config.toml
head_dim = 32
bias = "none"
tie_embeddings = true
init_std_down = 0.0
init_mimetic = 0.7
optimizer = "adam_variant"
lr = 0.00296
Each number is 50 + 10 x the weight over its row's rms, rounded and kept within 0 to 99. Layers, rows and columns count from 0. The size before them is the row's rms in percent of the matrix's.

# gate: layer 8 MLP gate, 1536x192, rms 0.0919, rows 118-122, columns 0-95
# up: layer 8 MLP up, 1536x192, rms 0.0894, rows 118-122, columns 0-95
# down: layer 8 MLP down (transposed), 1536x192, rms 0.0876, rows 118-121, columns 0-95
gate118 098:67 30 51 48 45 47 49 56 37 71 70 55 57 70 35 60 46 57 49 60 66 46 53 48 46 50 43 49 41 48 52 56 32 42 38 66 48 45 49 40 49 60 38 41 56 54 45 47 50 57 55 52 32 41 53 63 68 59 42 62 34 52 58 41 37 51 61 40 63 43 75 54 52 48 47 39 51 24 43 56 53 73 32 32 32 63 63 47 63 56 56 51 50 35 47 38
up118 105:47 56 46 64 62 49 54 57 41 38 65 45 48 46 56 51 54 42 48 33 47 55 69 54 58 44 48 29 47 49 35 33 60 54 56 52 62 57 61 40 24 39 41 38 67 76 62 71 53 51 53 42 54 51 32 41 54 44 41 67 58 29 58 54 50 50 47 64 61 61 61 31 61 35 32 34 63 46 40 45 58 52 44 62 55 39 56 52 65 67 48 66 42 49 59 59
down118 102:50 42 62 62 52 46 41 61 31 55 27 35 67 37 46 43 61 65 52 58 49 36 49 28 54 50 69 45 64 46 55 75 48 48 42 49 39 57 49 57 48 51 57 46 43 57 47 37 56 40 59 48 62 41 42 42 36 52 60 39 47 44 45 62 53 63 42 48 48 76 69 61 39 57 56 67 55 58 58 48 54 46 43 59 42 56 50 63 51 58 38 53 53 43 40 48
gate119 090:46 54 48 44 65 64 53 61 64 56 69 57 57 42 37 47 53 60 29 39 44 59 60 59 44 44 46 47 35 41 67 49 43 51 64 50 56 53 54 63 49 30 42 45 55 48 65 44 62 53 50 65 51 53 37 47 40 56 49 37 57 46 62 40 36 44 56 40 38 52 67 65 49 44 51 58 33 57 40 68 40 60 63 53 29 50 43 51 60 56 62 58 57 22 54 63
up119 102:47 55 30 65 34 53 42 58 27 41 48 72 54 42 54 45 37 51 43 53 47 44 52 56 53 39 36 55 41 53 54 56 32 55 49 72 45 58 50 44 67 42 35 56 44 40 50 55 61 51 43 50 47 46 56 29 55 24 55 51 69 47 43 59 45 56 59 54 40 49 38 41 62 60 47 61 73 46 56 51 50 67 56 79 52 48 54 61 30 46 40 57 41 63 40 36
down119 104:47 62 26 55 59 52 60 63 47 59 43 60 42 42 39 40 46 50 36 40 57 66 49 50 50 58 36 40 30 46 61 55 43 35 42 35 48 38 49 62 56 51 41 39 46 50 46 17 65 52 50 44 64 35 36 39 52 34 53 50 54 36 40 62 37 53 49 63 43 45 33 50 59 29 49 50 66 56 68 50 46 64 58 51 58 49 53 42 40 51 55 54 48 47 37 50
gate120 099:32 50 67 45 39 69 40 54 39 40 43 59 52 69 65 50 45 41 52 69 24 60 28 45 57 53 33 36 43 67 49 46 57 49 52 51 44 55 51 61 52 67 52 29 25 47 53 42 42 53 35 48 58 61 45 55 53 38 55 58 49 51 60 50 61 46 52 42 51 51 55 51 51 51 49 63 52 36 66 67 54 53 60 62 44 62 43 58 42 53 52 40 56 46 42 47
up120 096:42 50 39 46 55 49 55 39 51 37 48 51 52 46 56 74 48 51 49 69 38 51 31 66 49 42 59 39 56 61 51 46 46 56 47 63 48 53 54 47 31 55 48 53 63 52 40 48 69 46 65 68 53 67 52 57 68 54 54 21 54 46 44 56 74 63 42 53 50 65 38 40 47 46 53 42 73 49 60 57 42 58 47 58 53 46 41 56 50 56 55 63 67 54 44 67
down120 096:43 45 49 42 51 36 50 60 42 34 58 45 58 49 48 55 50 59 31 43 55 50 43 53 48 56 60 64 52 64 55 55 67 69 59 61 47 48 44 58 58 53 54 58 57 67 51 42 33 57 37 34 60 49 55 54 44 54 42 66 65 56 65 42 50 44 51 52 31 56 50 54 54 48 70 29 37 40 49 60 47 50 59 59 57 53 64 57 44 48 57 57 62 47 40 63
gate121 104:39 39 63 53 44 53 54 45 54 58 64 67 42 48 63 37 62 44 42 59 60 48 48 52 50 54 53 54 50 61 62 54 52 55 52 40 51 66 55 49 47 48 30 20 60 45 75 54 59 59 25 50 41 54 47 48 49 48 23 48 56 50 54 38 43 56 52 61 39 46 55 57 49 40 41 54 41 51 48 51 62 50 35 65 53 53 42 66 45 37 49 52 53 66 47 54
up121 111:58 27 41 56 40 54 45 51 70 52 51 40 51 41 32 49 23 41 70 43 54 47 43 46 56 70 40 51 55 49 42 51 35 56 39 50 47 55 54 46 54 49 63 61 51 54 57 40 21 33 61 29 54 40 49 41 48 44 67 65 43 42 55 50 49 37 66 26 49 57 51 63 51 49 45 58 56 60 49 57 55 49 63 34 49 59 58 68 29 52 39 37 42 55 53 43
down121 110:66 63 62 63 55 58 51 54 74 48 48 43 37 55 58 64 59 48 36 44 29 39 38 59 43 36 47 63 54 38 52 37 54 57 45 55 48 66 65 51 37 65 59 47 49 49 40 69 49 65 33 56 36 57 47 56 52 40 44 59 59 62 44 49 47 28 47 65 48 38 58 44 39 52 62 62 50 43 56 54 64 62 46 61 35 46 65 18 61 56 52 52 38 53 53 57
gate122 107:45 48 51 61 53 57 25 53 56 65 87 65 52 42 44 55 44 40 40 40 45 46 59 35 46 52 45 19 36 49 50 48 50 37 44 65 62 64 73 49 53 45 47 67 55 47 62 48 46 64 41 59 60 49 53 59 46 42 49 28 49 54 42 27 57 42 48 48 39 50 52 50 48 49 39 48 41 54 61 51 44 50 53 53 44 41 44 57 68 59 68 68 60 51 47 48
up122 106:59 62 46 37 41 42 67 56 44 52 55 37 46 61 46 54 51 43 36 70 68 64 64 40 53 47 65 33 48 63 67 58 49 49 62 36 54 63 53 53 41 57 52 50 52 44 41 45 54 66 58 56 65 66 62 60 55 58 59 55 57 30 44 42 59 47 64 43 38 46 65 32 47 50 50 54 47 37 50 50 59 33 51 64 52 61 54 58 60 38 67 34 45 41 50 50